config.toml
num_hidden_layers = 13
hidden_size = 256
num_attention_heads = 4
num_key_value_heads = 4
head_dim = 64
intermediate_size = 704
vocab_size = 1024
hidden_act = "geglu"
norm = "rmsnorm"
norm_place = "pre"
norm_eps = 1e-05
positions = "rope"
rope_theta = 5010.0
rope_fraction = 1.0
qk_norm = true
attn_scale = 0.143
bias = "none"
tie_word_embeddings = true
parallel_block = false
extras = ["paired heads", "normalized values"]
init = "uniform"
init_std_qkv = 0.0811
init_std_o = 0.0811
init_std_up = 0.0811
init_std_down = 0.0
init_mimetic = 0.5
optimizer = "adamw"
learning_rate = 0.00253
lr_mult_qkv = 0.7
lr_mult_o = 1.54
beta1 = 0.9
beta2 = 0.98
lr_head = 0.00692
warmup_steps = 567
schedule = "wsd"
decay_fraction = 0.936
decay_shape = "linear"
final_lr_fraction = 0.1
batch_tokens = 131072
max_seq_len = 256
doc_mask = true
train_tokens = 694600000
max_steps = 5300
dataset = "wikipedia_en"
Each number is 500 + 50 x the weight over its row's rms, rounded and kept within 0 to 999. Layers, rows and columns count from 0. Numbers have three digits each. The size before them is the row's rms in percent of the matrix's.

# layer 2 MLP up, 704x256, rms 0.0939, rows 472-543, columns 192-255
096:503523424493465552489537487425546547482532468494581585514478514521534546543515449416508457531519559494480472466450512492447515486488458489485464467479496588497560421549474390503453540484530579
103:467436501556448478509527587610455484496464464521531435485556559569528519556518512432503471529465505565479413543507568516529519439440449419505486471474471500604476470590500567473488476461458543
099:506441499591564449471468583556471443506484516449478520419506558490477534503447465442529560510492439449603436519583461549505444535562486527572469481520403556589477552476434473498465512506517557
091:485570542367541501426509457556555534557436562485319543451524541476575446468512432540471495566416584451544504468476489501544526541424531509461553487492479566468513449468467545504481529472405526
099:547567537475559514520497477506531525638528449567482462510476571479515536448487425496536510574473406516471485401463435434509536460469500449474433586519489459662493533437483466529520442489420494
103:665478463444483510518439540471519503453492464481578502520443489504496464522474417494488489460462557565450610463496522412418466601631514569547490504538507447486439463554545519534521467583464459
100:449458503468515532396527389490531533496472404582511508424503518515377546591452451494456610576531524573438505586495412479507496548479535539463527458508518542515526422542517581527513518524515560
100:535484508535502489524502497486545601434492485429552549465488476447460471494466494427471467555501520560556523541419508469471533396535497445450540500580521403467459445494499518427462575546507583
102:481441593614527504461501476490441472470526470518510481474544458524549535501497511449485458454592402465534587503562465565481516494514450586448530561410435490580520486434511464451535502459549499
099:355515411451441460507452496447493551483510582526479502501457537547432464505477548502498530451429439588561511528503526480555471510605510442498487584446520396545489520491518558598490509493545490
098:514453493528569479497555530521489589536526418460446516501549501553495513499560485602493540486506558466470416469504468522557480547548541569515558457464574552500548468470535473562529580531539470
100:514540547496491368427471411591494504492352478432531568527462484518449489536532549463509557546550449470552504473453427573462506439494560498500543436530464553486495516622618541445503471517442489
105:524543573546523491522436466444482538471571512452474455464451481461502537415598475526454428583424536421469518506514523506559490533440468500450454503523503475446532518568444523436594462506545414
101:469416522538447463515555580541417507340499472390537525416532515438387452448474446548544588467434568487475499520443488460537398575519523531554557411509522497518407423544458493463492459513467468
096:499516465544511535513524490462470513437513544482563506531465493400494480609509546596546470569440489408464493518492539493512507435487556422527521446528474537459402425443544594505581481516593453
090:475469542430580526443537541427457476518484392491539469531566433480475426458561538516470587529494470437435508454505498555542491629507488457478526537475544622458520419475514422607528557562523497
101:534540494501451563491479467453491350491633510506389501631488485535569511551486509542471455519526531519545588484567464530457535520386516489425483479439456499548414546457515436562479546373449585
103:385551418472457463590542526491511529516488525516462518464559549610555455457497481476528467507476588393583460496511343520506513468421465446512449569438532562467507544382408501467463553481538527
093:575544562501446454421444538541482439430443540488545450448451493482479448591526472559465495515530416573460460447507483485552551484481548524471453527513493476416403506502487507536553429464451551
095:487406542514538513423425503496562519579509514473512443467538440591446567562497537541433567498485486480458459499513448456481506490409471495504546606508613509530470485476470495526565425532445546
094:502528471426555548514469542527584430427519476524441546474541605492520454535533482562507412551600503407496477560457534440518533514433419472465441492508563562541487449498447491597416581556442435
103:585464505492458525481520528515463561529428426459532581558451584440502468365490509501495441561453484452432485459522603408463552415514480477450529486595530508476500485502525475575490491526519478
096:558615607490498394451510574490458464524465494553471431559476451568511468497512482501563458500409506488447611524522494531548583546605461554521472560519558558380465450474536564558486595482462448
099:524511413545459603523566579494619561505479583451426483490567522608472491500453456459520500559475533554500444552453480398553473467525541534530550562565503453555633479501478448464469517527574505
105:480516552474423532542507601548527534580559594470493576398481574468508446516531497445475454445397488511528490471503609452439488429526457520537414405602540423494579553516542548407520549468499533
099:475453451518428451520529472531471476465551542533493404484506515566519437421509539478484510428445523562469455473467506463513557424499426529500470553478521493436552485476431567501423599472480419
099:548540540437482475456431536483485461538476483557497410561619479486556500448472504454474564547466546392548415491542545488438479425504531564501523435443556516559500539541491432544470463510544560
096:601423506505558546476495507514545489506530412478526393442482435486544478568426471475546530559495423362420473513604519337544538543542528428476568486508399481448431441478499489464479539511481439
107:511521427455472539459569517476543519491505473468483461434413533548523554448519577433525513569434408514524433557387501532501437483415638528599578460535530443579480485568483416407529427444484493
098:500510532509564513564435487402485531468584496594521498516560524475529503524447518514449569459537544456543499440445438568528473461487577481503437483588502581507563458397503517417510509493543566
098:479452568500423462462454533500515539479524583510577462431463465430511432444446582547582566498401485555544454520444452611492512461470523479504518461470533482517455550487550504447443467513463515
106:576433458505512501598558461459555390527470507401472464448442499538362548550514594425399497502436513421438464494560502532592504491486428541411437456416476499529521485470524555558459426499494444
101:437574485565500571556407448475487599424553540432598520420518432588466493509598499515487531619454472542502518480463517556430456517520503471527532483525537591569505498467505506449469512524456410
103:582422517488590459457472482478568559445459520490587506499526513449449560595480514542453568608459439485548490495435431447518497422490520468564505458597541484633624455500365479498475542458556562
103:560549503475407473526447545509526478581521583505623565517460527499505513464506464551528571387493458505476445466405539523586581473550480491446450519566516581457499530495549495461537493524517553
100:437437519513462358512505491613443488478562471475456476629545443470496467450526529534377471490488491537498559472620490537474365474517492490630524462522571456397523509557426562459469518512461500
099:436569548580426525396541548458539547452494536512575441480486430462520544557517447454482490517518513569509517474513565557517433393576489595464516493487573436462494403491524621595553464541477523
096:449445478546514565631493467480464444532503443486523564463532427431447504468492452529474475574571503499518546521485455526535493455482386516533560482537585580501485389408534556418515531503502438
097:485540464507565407484490452526504502468505464458537426549507460509569484605478481573435446465513490452478574561567475410535492538441416451477475487554486471469454449510558500472439512469543590
099:430442513433561506417507588452542547456555555572426435505534409443577486533453436462483538511499441473454543458549580507529535486502513524560514510464433571524480495500509634551489461462562442
105:440405540558468520480496518502526452530485522523558608476436507596560439422511488568581526539434539558471458474500517581466495473486544546457659535519546551588639506498493467394484525496506580
098:572560496469447538461580493576499453580413461539553438544487422521547503503570514537541444585552516488458481479519554487491501441437537393535581571531492557492498478580541502517473449472453457
102:518511438482571490579527509550532560452568536464523509509487428505456570458483542419454504482507509617599508613481556472458516457435454544507497513540529481556506480570512454513586506598429556
097:512504425513514565549476485546545527576512509526565546514495414482558525572522532515502458467461533503450526469552573596557498481585538494468447451521465393460524500481581539502585527492507497
100:580530490411537474548463431565429460484445503447567583426519528528435445548464489482503441429413529509516460486514523595534423494529600545445468444535443572482563474516556505455534460517579518
102:470476469535583476536519520444528460424579575508489451542505612603503476555437471485404475502444508591587451483530471558476516406413483513435433559427531470552525458658545510534432430483594500
100:490499535578449530518443563470510431512635536451529566482400500432430501486463449519572482406578483498520482495535459493580512497488430507455524558545508481438469484484541469511423455596553491
097:500436456492530435571443458437445566419494501426511492439436447510420452523567493456403487457557551529538429594431558461479505495473559506519504467440486508548469509482480512471504539554525479
096:497455484563481466603544511540574461457622522486403618498424503514518399435466507540480489553553431474536455490478459576426530451400575495453480609500475433497560470538498541546550477545604487
105:479452483571434492426452489509569511549451547455575467601499483520565533612520490565449546495502503554465464451559487449581532550594473574430468487479446457478448480516514566420556495536481492
106:485411513446459442490463418638522454448431480432499538519447566475446480473516422557558562611498439547465507494528497560527468431542531492387588503486470479551497394563457504554472423534506502
104:511460541560487503554486487491494519514487491517477510492571355459654572564486476466511464525490539371491447529516471415508507484513428525533518386496489569532570486521512477489551555460531380
095:506486562483407490534541467422527449396476615465551505532369393453519519599454524519499484377454533487522460432475464525530530395520558494412431508516455483549434565531582556550554525481429565
107:401555467451471569450450448563448526553544527516560449523521429531539558508509424549534568537568495524439531445510551493498495533448517455448461522514509464489455487534534527481565521496489483
099:555513473531588498494464540455496517415484510462498585486591445490487445491524562548413524429474468405527523501544549620443481578519559482521441377437623529511415477426554510496524491440477525
102:517431525476505505492537556532548495499491474521484477582473493473457603435485460564472507446554449520431531506497544435429494421553503482532529498610591421414546424495482526527540522414408425
107:465446481529535577485572548523466520523518531577542454479626392448487449484551493570503518556553486506460488492489452508486464448432484518434415494524617432454499426459481470565452526509563543
100:474540587483416406490582520556527400484450567585536539458466623438525512445554504443507515427545431522411571492583525478486496550467528547458513458492420477512485493440511503453592477573459537
103:535533528455467496572538503510641472499590464386512557425451458547542454541492576465351484511482535409466418493446484464507482416549505496492474499490449412552419494538458441520553445492409531
104:472488521405492484537474577407520501487499569503462447473535528598495489498418431563475491505544552503449436562513407610515408486495484505539497506459554518555455535487444572483561559582484496
101:450461420493514504559534550505525527410552451471483447515502598528455456454421579538473532477502411496465485517512437506565383583536407510500551518439444488465484469536554423496424429429532500
094:505561505551554452511491568510476441531418487564544555499552514509524491569609465533410510513456538495457500365493444541505502537564602454515487493460481510417534493509587546430505459576560588
106:488515402388548460422507530537497534522503490479479478475470594410514447457457547418501466629534555371519502531453489477466490504572503593471522509515544517461468484543562570497424454450545487
097:547392445525486467504561468484423455412528462498522525523462553446457581519439474532493606581487535603499577475489532480570516472527489522531591428546488537512498557557546479528510511538571473
094:451521461519538458538546412569518553474559481527486458463460510484505571534517519486606482525520503429439555563495557478447562469491538466512502525452374527551503436421524582567592483524556510
100:575517513447485524529485473420467470437595464487411561427500481535487485532523514612431495433544523498596558415419508453466512517412431582443505500485438595476501489504545509575496356549495429
102:556549559498537469544528467489491420521497485470534619558496530579411587492562452556573526536475478584520548514598481565542571461452574418429481435571476486519497505482482473456522509473566512
097:551539450476517503485474534564461518527451512440560537489492515450635495488449482551499556494458545530452428493458540496520555473559532556464540553520477453550438441519510549509486548473524476
102:452505451475509408456525402581435565467525464462510550442538488402516622512414418550574420522538497513509552578613442472477594470441490410535503592397511469558497481560572539609540476396563540
113:550514464613537488558507471446536455464502516454593541523418601501486512565464467527404551467565488503502387404523536498420539517602519487477520544496514522432485440533551449492519446516542560
100:513579502583383534525497468502445460513453506503532421482543433470585544461511540582481478478386592546552520511496530491494554515450464534515424538445473390399497575496574595474556472499455532
100:568484484518631569503494471456495513432518549500566542392519498541559465501480538517447492448466540486584570499544467539512464389433507425563469518556617542407519510449517522421470467518588523
# layer 2 MLP down (transposed), 704x256, rms 0.0768, rows 472-542, columns 192-255
096:541586409516420465451513551487425602428555531481473451517493485535475513510516518489507510437503549482540503399524546346516464550488547545533547527497553460532526529555448533487529576375484443
102:578514476496560448549488580485525436402504454477552511480481581529522431510504541538509382542424474470527505553518507620568576505488554508575451575618489533540536485454533449430375565476552456
099:617469497538546526490554433472570533494494508545523461589421488437496515495431496443534527467520463534382584544446381474546459446543488487529518457456497430482515609629473590469473487537581542
095:492608502581542528540572565477468507481527442538584542434524482534482483542458454512493480533494427533473480521555443516567516434556490469435502438455461388531581514593519496453442542527605442
099:446535526445504515543569615447529446433493518533548489572490464508534524467566566551526396431400504455513422496401503527548472524517406552464472556473562547505461518440499608485478519531425491
103:480469587558534527554575472569473469543494538528412494483479503552528535557528529486567449556523414416516625426487528546513585486535603460564574387529450439505526567509588527503523489554540504
103:571426472570521508551437496472436529509532444458520524499639495538478543466491484480519430540578455468559408459513579501458581470513480605489469480526457494540490550523382521490528532574421599
102:366417478495479582510419509578474486568557642551478565438544490508450527510510481509586409430535507431545496473510496565484471562491491501453521527478513483539462504467405479590471568523504443
097:490499547482531469485463488394496578522472494519452500506572551465470448524527474566549469479579527458567574468521521491543543461410454546547506431510612507489539517543452404545497487485548526
101:505576533464470471425590530442511613458571447552458525413534479454459543429553493493491509523498524484500503406539553464411472402488387580475478449570550530566437505527552451462459503568555477
102:465446595446475542521514415578570446512529504459509456442498475511496520451437494530540439584478470548544492606393548494603417499468406537517509454470472564371469493458475508517482583477492530
101:478459484543470572517583483508513457521536522481547527501553476561437523454449460536433391490515448462472488478466387509468457603465467567498485458461449437479488533481512490492442560518548399
105:547501427445513546422535481503536551483491482507527422523510451571535445477466515459441469489484488511491538558462491447492487577442322496434590476534451432512619563492586529445464444532453482
099:476433473483488475556512560490483525446536424545537457541464438475458491576517493504480501527583593537465569447442493426471575518509449483563460568434508469607550408567567417613463459497408511
095:470423528445436541546455445525559559473527463486448461476569476413483472564490525455556513454479595483578607530496439437504427483546490452487530538516533453480532478481495433441513546430465531
095:439505485481395460592484579457453502524531544542488491554426531406500484521512474532592482554497559537518587528452491479570427471477538514494470483457568528475526449528538466482526545556468504
102:466578533492477523558491565472431440456487566539506493550560464477460543491516483509517452484498566516510526583403479471494651526433454517459436535549503582580496552417487489514506550511435545
102:529474568522500528516522489525607477564496435394443464451541443536519517598443465535502440512494469458521484609552401512525555471454561510514426571532525504470447568471435501490514528522617509
096:483468470495518538512441472478542479510468532575389483454538397487555440510446546542525550541507472540500530567502512568405584463509564490519564495569422571526607548463509540510558471535569432
097:565571603473620540569474557449574564434525496501469504526415521521574453427482462513510475560554594516540535438467505555505559547551522427615444486530484514584471628486448459521556509497565512
094:530431504482458548523489494467524432555592455500501524512505435416471556469488608493502548536551508534530447510454477496477488384516451610577517442516519494437545577523540495393530424391534518
104:571554589480620537512493608533510457484382493485468446506410512480549453466594484481468495452560495509429481497550484448452461576522547461413506501503418481544416429452557528482458509545468509
099:465440408504483505545504564410373534498532490501538504459488551560538482570425502427559506507455498519603462588467556458464498535515446539483514521534467466526470542517556589514483499564477416
101:530529480490512450454451473455451527469487468556520510489460510604488534518594491520416447485544492469523539566475489432490481513554506410388491444470528452539479401562498529489527509496486480
104:570467507549531552470496455495543490530485588520546505514499544510485517474422470567492511511444530426463546568477489547485514459462510462530478456516547521455471581511478522517504498465470468
096:475619458576505458570473495575484566460443529535428443464577541471433602525469482542520541557566576430397475532505595509431549458511588478542498403472511515486458476418514499453541487523525514
100:401550535546417441478519496481460479529544493581566518490588467513437545479484519592469495564414609526578502517499510485564554439533527513528510574500459396523446479418494433381525591562546547
100:471505518420449418434493459475566519534547405517482529548483496469537453653531525576503405463510585575460524519529488504461530511513518443547534429438513509441486470496479505420546504454517459
103:427410561502440572542538558482460476529476478501572467568525480472475437508585567528469487502493536423552566430517541441471399482496564491442411571478537543483551447557566493572500570401448504
099:574564563508488483406470467520439462551567480496519526502456449550532523470455529548503506523565510500441496606476553485448514517489466503489487562489462425396409546551386577450445524569520429
100:482547476384462527570569457517491517519404555482574477516529512498527522586488540458541561441597564516513460458434562475508426452459460546469522475586562529512556516568472522494485525564536528
103:474474552533460489453484481531445557582556579381424543534475536588492546482570549509543428532502592517498431488526560487460536562521411503588503497525450528483534571428406504520553519491455570
101:561530526566602479477450512561500495537479414520553437459490477470530514484435538436524537458538503450506559512543470469454436416537462556497439473460502374536469345508530516558496441508530479
098:450436562528502459551616432584376458606409442552506502519511474531478546419428521489521510489458515540577406467551432537579522501531472455540446441543474439550458475516577517460497483539534507
097:508609500533546565510515499468517468506547555486438573405552480399480569453523417501511439468416463519521500419417534560587545417466614527497465520565484483480464577501586477489486556578566548
101:468519509484518510427508488450467443491469428504501586453488571497474522563603421578477443444404446462509496547511550474453511542552578521501453467522405623460579512458459486507472519538458537
100:528445435455443472542564577555522549499513494442545451443473519447538628467521422554510518539495520566536437448521527512471499509540502478382511492460542604498495521448530497550581496470578443
098:504361471452535505478498483447498500545591504488434505547429506566402423414509568511466577529486576405537449543423478454526495571524463558465479478514478482470569550614498539450576469482491462
100:453325563484519475541511483526644538441542491614389453555556437531483437570462485434508436547505472520561473538517450467581545471487520454473455435520438479592468568512470514525477474579560588
098:463476460532497412565521562478519468489484407549500536506553459552561479606589556518491508577485491478519496567411439477507519515543520536397519567418559486436579481509379423470431498610519583
102:599582552544499548481557485443412530502455570466543539481593449482544535501475548500451429564481467496543476535445483420471533419530543400510515475482481493451563388421479539521514535445465531
097:497467488549583569475478555481537568514479396498488533454447436550496497590477549468441496550468536399567550480468413493522482585482538617496462477525460427478514513507521521503493434496534527
100:517519499549475483479510583402485516527598545479468502502457553466573469456539472538543585449440494451509596513458506538565435515493527503433505522412425441549507435410520549506489514452491534
099:517512561508564499512489501486532526503481526528551547524517464421497494562467555519529535370487459578502525472479452445423399535516448504568518462456487454516496517455480518486502542458564450
099:408538496477437520524428452562496466476546512551484509493463552547604578475524499455555599421390430531479488496600516445481472498534523507482519477544473443561460633501470439381545505606473465
098:501574577521540588534536578547548485598516673560596553465489347571522557517493547479526478431458563634391505504421461499430500465516496498584533589533534508552461603448406483516470465465628507
102:483479524528609575521433498515483525500511514597425483512470524469566431494517455535474411520505519534424472427471496509522467547506458385479431512554526528435501577453536485509486535501487545
096:455547403528406455488507535548577446530432614476466445465459457538504503517494464440471458547464621508470434411468551529514537463466502559608511484579474528527499497451551536451429503502570451
100:475647518402488522499461401518517485491404479545540452522472534478482569472439453551432485469454523479603493427499533417442529493575425591498537478498452518450459608482377498465542533450469531
103:604552458527477411457413543473509426490594534436480509561553515543584508542466561472527501433501407549528484522516407475564466502497512549481471519412487504479480498555578494517542474448402455
105:462556538494522489564472533420493530528402523516487537406545546573524427486586461622417445455442497471538515540474471495610533474514441487462483532464442646519465554472492441436490456507472464
103:525533452360493459453489461472492530503544494444516430582412499519460497422524454519487425487494535507484525508382456491449540547616483421450456586441527440448512540440505548612526479543532513
095:516583493492520410655540477538480484538469506503473517487560441447515526531550581503516424409518458461563575437565505448596535488493463562559414491418504460580515451477515473519412561469578439
100:513445499481570523471475523519519558565555415534509491555497461502543604536503502531592494419571454495390612504526436533482494522421400505446547539539466487498500440584453441468503511486526396
099:503527536484466505512509454411534402484478507484562398466483454522455558493497474519484499515446420488525507488492511531478529485477518481528537446578438448413484559566501466571387492402543512
102:441534452574492512391500496480515507493517431512500472469476488492523563486553524474404543465563459464501443541532471551477565471511490536440509462449487546557450497526426495569520474489447477
108:568466518462504484487514490484466523584444551526491502521473477546501532545535568489505496531491562513561476452529478455454538495462466458565548429625470477550464536509547446465505428401422514
101:516547492497524506382537451530545549527407560576422463541494487488520486526450490514475586568535532419410558548473524466559556420534551541543622465512504419450487473455487467525552519495391509
102:563504525545469511514419499585481560514511520501494503575522488448560549482411477491434517587422503530475451450496675527470535590496483432464497499481534550457479529465450441447502472501554473
101:496520505475560503478487515522536489563512611421519565482490529483391560512482439506514452435506437398526422561486441528496439455518552507510558405427501498400538497516516497510561445565512514
103:431458529527417496404420452395514509569477528538580459537458587495462518468383479492581551454500445521622444512547502522472490410495560553498454498504470469475558600498519522524507557522557506
095:548489503580500494515520558512468468527510488455402425520465500503518534521505472547494485455463563540461432518521454592451607475545429450513530437484484559559459439490424316554482452488470545
106:413585550523512495506517488485516473459564530498561489583494478427533453424554442536435530530459430487499418415540447537517528530430490526590536543536558479512506550487519533531468512480458419
099:534538477500468562452468465497515477568520448557589460483500580550480543526435457522495505522501466529443545463504401474528491427486463503489394533433522438490515495563534549461534549540454487
098:528438569427434518520495539479491631509511506433455498513497540537517508532372487487501508554522471442455555482642488538393370508483525545508449506460579528481540518496511485568449523536499511
095:517541477566491371586492462471483577438488510571535496563540562488451574578491526546567431613549564562531592437490502541485504554449545555525522508516436541537460608547554450474531496444508659
103:510487436483399515509422493429402505513443530523574434469523515471490443481516521535510481549500479551443550489547447450480499463568466592540536424509407477641560520537448517540426580539526502
098:471504512411494403466482578435509558530519452577498517567474488512485534501461474488611569551446494445464631474530530480462477556478464445558494427495548471566477595586475455535517458580531509
097:522475651524479499457449466438528486481520574522476498539580493574502455512544482514544400582491445451428500453492535553610397539458482442505535443508541478530499564429572578427434597531399510
111:495450516528516478486610511476527456518581542475458553370514567486530515482536482530434520473542469520506417458510469585498470448550469484608460482481516489510413464483448393457504472495532533
100:555387538518459445436429462545480422470525517476418486607501491510590508491477536504540567442452442507563512426538452532455447513515473628497520552514542433445542508519538602543456484455437423
# layer 2 MLP gate, 704x256, rms 0.0941, rows 473-543, columns 192-255
097:509462507452504463435485483514519529491574472524514515501415505398519439490487574416543515505440510540375497592437480571505502512496427483498523571498468496483444494427568461395489527468582437
100:598521525449440530481521523490504477446578520580414448522527526510504492519537509458477500545514469601546393490430518466549491506524377483526565572509519505492492576515520505493435505556586490
100:556568492465550474415438506467408437456499532539473457487449484522473505412437478532582512535500559472500448522484548529492522508452532569661479498495547524384484547468509504458472465480514547
101:528487455516553539501490424502479510482476536533496457480521547519499558541496487449530424481468553487457496516438537444444429437483446467501501515460517535540447487505547525508577461522485465
101:539475525463448511433469513494462475513575427440446472511465534437558568544406453479499483560420539575455437546546632530498430502525470521587463462427484393532426486560538444530571545509509487
097:530513582561530486544526585394441569545600566512445561537577503507499561510588418526483500580510455586537507520499587508542548421440473467570507440536615477513465470492401435458529613570564545
101:537544627530567465438521409455545557490434427598453440494407495492488593464577474482600483486445559429395429451459523447569604514458556509599404523523505567500526535476516463485562432429474538
096:532532492434473547582471480474507403568525436469478567423505526418439421516513517507487458436450509550500510492568465502543529585503501437546526563581616489425427522442527420383548418509498542
100:514459514465450481460529436486479377621439497480466470462433513545431576489507427529456530585401497521509525571510458454491582516538517466531501495487573565542530437524499508460486525613499561
100:451535501471559500439498568510448477386502415545455543527492523488469473455442509466440486475563480585431528569533477550551524560516507537573556513568439497499487511492601407582528566554553457
099:432499492447469414408507514425490501528524465571479596494544557539430605531496501525406464454400547416572425514444497478506520595457590553510507530470461532629425428465473390511583520574495482
103:423475512427528504528457477472506459564412496478542559448570401469470505520526421525526507439433596567446525483539439551507498429517445368497569525483472538534451509449413531580502479561497506
099:518517475493419451538513519464425509500579553553558528593563533517568544533534496543482414567509547541492599541515519493500538437553374514590459617443475477592453501452586493551475528495459573
094:493480517505537491434524607523557434527425477480567424681566385572555562551493430401456600517523536444548442523525507579578528541484465495548423526459511536544586539450427515479497432485496433
094:452585485514563498410424476500545473573570557556566490431545487551539526537521509438443462519469530497580479550446441503454488490405534547516473549599431520464407456394465535545515487528533394
100:530516546456474446457545535568513543487506506530454532486388523358427556440544481648582468523544487512537523509521506561540541521500420462514485570559419517562538571518435536472440424537427545
097:533442599517437507527519498597471423467500535562402516558459461499473606534386507461545460527621517566497474518481530463466510566476551419527491474477409502540493452559528459490540483470508541
096:487464391495417562465588531510479513556531511523551490509436513525479507516485429421425570587517474410548512521530536421477517442564432480412462569481487375488554477456481521504481508540432572
097:540580555552514551540492515471520461513541550524459489508549485593491545535458517452421428491588512429540533516568375559558517538491487463588544524560467485387458565510536452523508465524623441
096:534605534532556523502519554414425580515536459530580412546496506492484568555496476453526384536465588529524551523455559532464486536560428495456478594544442411324495479483527491577525551378470443
098:569498508497475484508559482523449448661472558523643522586470453511484503604555476502522493641482483565542526507473506515548559534600552520481497519547505546505433506494490489573596461555500528
101:520522530578502471446527528510423564521444550644526518475429397554508548520473467497460542518491515467427484523512522503473523469570434444539496520496458498513484545488408431472490516515513615
104:457578462493403466524517505457529492460556425581457508500525556555427583574365496454457403549470636543470489563478538535582485516564508469442516527456453436424518479469452507551557551570496577
104:496469489565506384590480459440466519487458424489552480513591438539547590487545537460529533460486438502556522614530524564499542467601500477474540534494599551380497475499449414548571530472544434
096:524557483511541490549556477479564578509467471590483549556545400544473537529492456539593530516554586438545507509637512520520547541521450504480517544599551512479471554433449366548504413580560568
100:494492466517489419518501454581441542548417521597497493505543539363475513519425443566546536568440449504487467580484449447476483430528463553512462510562548517591437463443475473461517395480540524
099:476437517537445570523578459560433459544456452591531448450499537496491594603502524508498566593558528460611597489411542460513608464571455528506417572587535527482482477562490532435480508589487509
097:455479418516465508526519538529478549394456465429492554437444495528578496581395485536492519548472431500531515509517553426541433478465391586621410433522519516615560511557511492496435465516525522
098:470509490494570441498469472499419473494489514445605494547458491574444494570488504586465459491487535456466448520504520581533457496546432514582555579405526446479524492473421493427562465519528561
100:478510523559551412496527411473478498569524470583521562515495467459502578501425487499560437497502561413490524462551531497479584574480535384462486428462413573510534474478484404515484461467482506
101:511497441514551497524512557485486561495489429507511499498480557481425501487482458502480445493454543536513509589547568476566523428555418555497466462465583478555512430439529444522480511514564577
104:507529518512378558460540511500527550476473454481481513551515538487474550493484413511432487657509551622453552561475471497552461493521402442538459570473431492592457456443565503475504538524550518
102:407518500523517508525518384538420442496418506500472499443527460509517494491533445515478471469480571449461447590539470521621496551487477440439481536465441576489465493527507528488545444540486524
103:520585555455488572529524518521504429492505501481531525601593538506549529494537384592551509575421559438488531609488474435610593504407552473531491399536524516521598579446506406494565520509540538
101:398465546514506520447499464432543473564405532621535470531492480458450513503415491521499514479517413479482513534583483491548559588465533483527466531519546554543545570440484417523625503540560552
101:422459551595527609477533518387500425503516488621469480543489511505423509505546560481477587554503472581466596555546546501509574475463505434544540500442401458530487615589492408447517487439463525
095:507444565445529505472529467460477427420456483491527440568533425387434501624514475476439510577608610509520488533525491464456443550517458393440494544440538596488441428402549532565507468497564512
094:462490532429534462531576511507439511528584457489432488477544494523468550543462553466479445537462443506568514482503481520612530437535490517565366518442519419567485539435428418552473399494475579
099:491522515491518475473572526509511500462417569527476552549503449506464495460527593490483461411498485527452486529443570431447468500493534518503431427572543480524456510524485454534497456596556460
106:437515545495397477536450577511435474506535441505409549542452502487442541490502421541492520535494494524461495567602506579507537510573530470449498541556451532406562548453549390499496458492595491
101:487508514492519471424486540401522508509468515598546499497462511488459479490501462481589464572480546371547450548541454464492569455441514412447516440488491392560542549493440410500519534527489433
105:470480482510543474453566516555520500544565447422479533469442521546523526431530536452519481519582535539524464528507459567476536537519438465461469515547499533437507502504483418468518475558570567
095:485493499480517547523535475462443472538496388453447514449473454459446508398591438520522535552523563440489517546507478544455558439482509540402495491573525563564464476492488521520602429475507589
098:543483493485456456454581455494412504441525566505351508528587514549464521505547448536488565528516540444476509506467518469494433542463479503516571470554514486435464498375439448491500467475470437
102:542498543499413551560452500548521458461492511595543620500468430510537421390511465496593422498524611411461440554461570537596513519480400403487535500579500471505455532483494433543523453537531535
102:515553532469469506473490557444554486536521503439513470593528523376484542481537439533577485494505544489453519565562478439510519576528530478515455576560547478523511449507572461429519545544536519
098:438462567514417489512545548461402545511517522594457438489493525483451484505551530460446534509516381527552456483433548492576435508489421472527486491535480587445517599514441484417550488538567447
098:491546524485561515387543424443482527598445509580511456534548387494510513475399494463509559538469551448377436462523575529472521487436507535431520447559539437521553473535499461549556433515490478
105:537612412442430518470476463523410523477441515551536520518595451563480442486502467441528462493516575550520516566479513455522527580585495496505547474485548460471463409533546473484509502561471523
106:471541486517571514488447518505471564503486420511423543483559423534491558500513450493505409513471490411423581606577513417525535572499478482517484525501525609468548588469571459488583501593520495
103:450508467515609505505550475479451539528496468455514463446545546508445536487546522502433526490494550467545481570519632556529536433440493555565436509473575437496631504630531444431527462432572491
097:446495495556454462555531508531510538583528536552522416526489494460442501460455388479559527528525505514475482505568518480501527481505542491554486552496523491567543529387544479463533442510561573
095:518497509557533534452541467434442527553476530471462528575501427508491444561549523521501540498418550472546502499557543412488576570498414445540490533530531588607403475482551428489522504633574556
104:532531555522521446565535499445480484554518426462486507564513426443513518575451471522584402564629578526538422581466515485545588509505482521413546539517486514588492432460578536488512511554545460
099:522494529427484455497465596516497421532564451534510475510432495532551571519420478483538483449489552512446505570433575440536528480557523510586474571487574385490484509498516439456524471558494573
106:494531573483522420342514508445388495448395540523529475588559508516574517470419473473577509475465495423526534565547478452568535519574450511516495447555507494442513549484520530551577535449540500
103:473460501478483571560442481460520454569571457514513526484472489465441472454459509482472475476501492592484535609473557539553458541483454469533530483599475510531534504425537484500524533486579510
102:515538537532502437440528515446444533443494490629418555549508530488551594510403379502540499484530508562509492531454618556449517441494522537551435504488485485531461483483558503464496506568515591
097:550546496522576419481487449518436465491520435490435456503531475540501541513527463472521523442488545511499461559496435606556620424557533463464502458412549526497507648451491503476546519546517486
099:533489508513529559443484462485452500498538512565518483521484424536530511465440403461541484532446460627540522481598555551483606535505487453474550586552578575441539559619407483540592402552580479
097:468573463458526543444524532531488535457556539443570464449502518546412553571463485393544535568446447493495546586513499449452498487509522503575516557494591512526452425523535491513557469526451485
105:528514533481537560504517559443446566474428475537465474524483554518448529484530449514398481558527487591457613462531538541518465569425478517531535513473622473495504548494527450568633592520521517
095:545547483474433581457495447412437450532489497484615440533501432536465513444529490478494541443452488468550492575475473491528503497495446504523484551493432461505467449533506500368568486515465519
098:508550473344421536589470503535508504472518475479459464433357499501526560544419470465459533502443469515590441514594413535580504460450521513442513555506537536421460499482566452431556463539506517
100:509547483450451550563482526469487542515469429454524489587428553530524650506512503474567474539577473586485522547495493578575442542507558459564531575515439445473517495497514417560548445535532512
101:482500455573438516546547487505509478568483439516566514412431504492466500418449554434449533496405462532551561586554442423505505491527433485538549522491543392522577531480477463492517539452450659
098:474548524534462605503471482512481474509524492514490503525502420501534498550504523519374464497521517472435464560512519524540493409529476570551530491514501581541447488537492499467474516452532467
106:450533474485560437529464476594462528532448402499432497495548456467519553490449450490626471492496574564501521674453539461468579509549478431502518600485462520469487497459576537484521531495531492
106:535482508558477537444564518514475512502518419489522470470446436491457553508410543528426517520414473487508430563471493475517506480420408539537551551464537456561484595511473488493510484557571525
095:481589538482470499543480541524471454577408524513507479506537438517567540502554452517403533431445490560559454517498503522559577515483491460617465514422498474484456504439473515412566552581520598
101:545481625402511540515480381532557437607446523559409543469486456456540512515596518487490516554512523467598456523447466415527423533503507462524433525487455540478545440403424527544606547515604499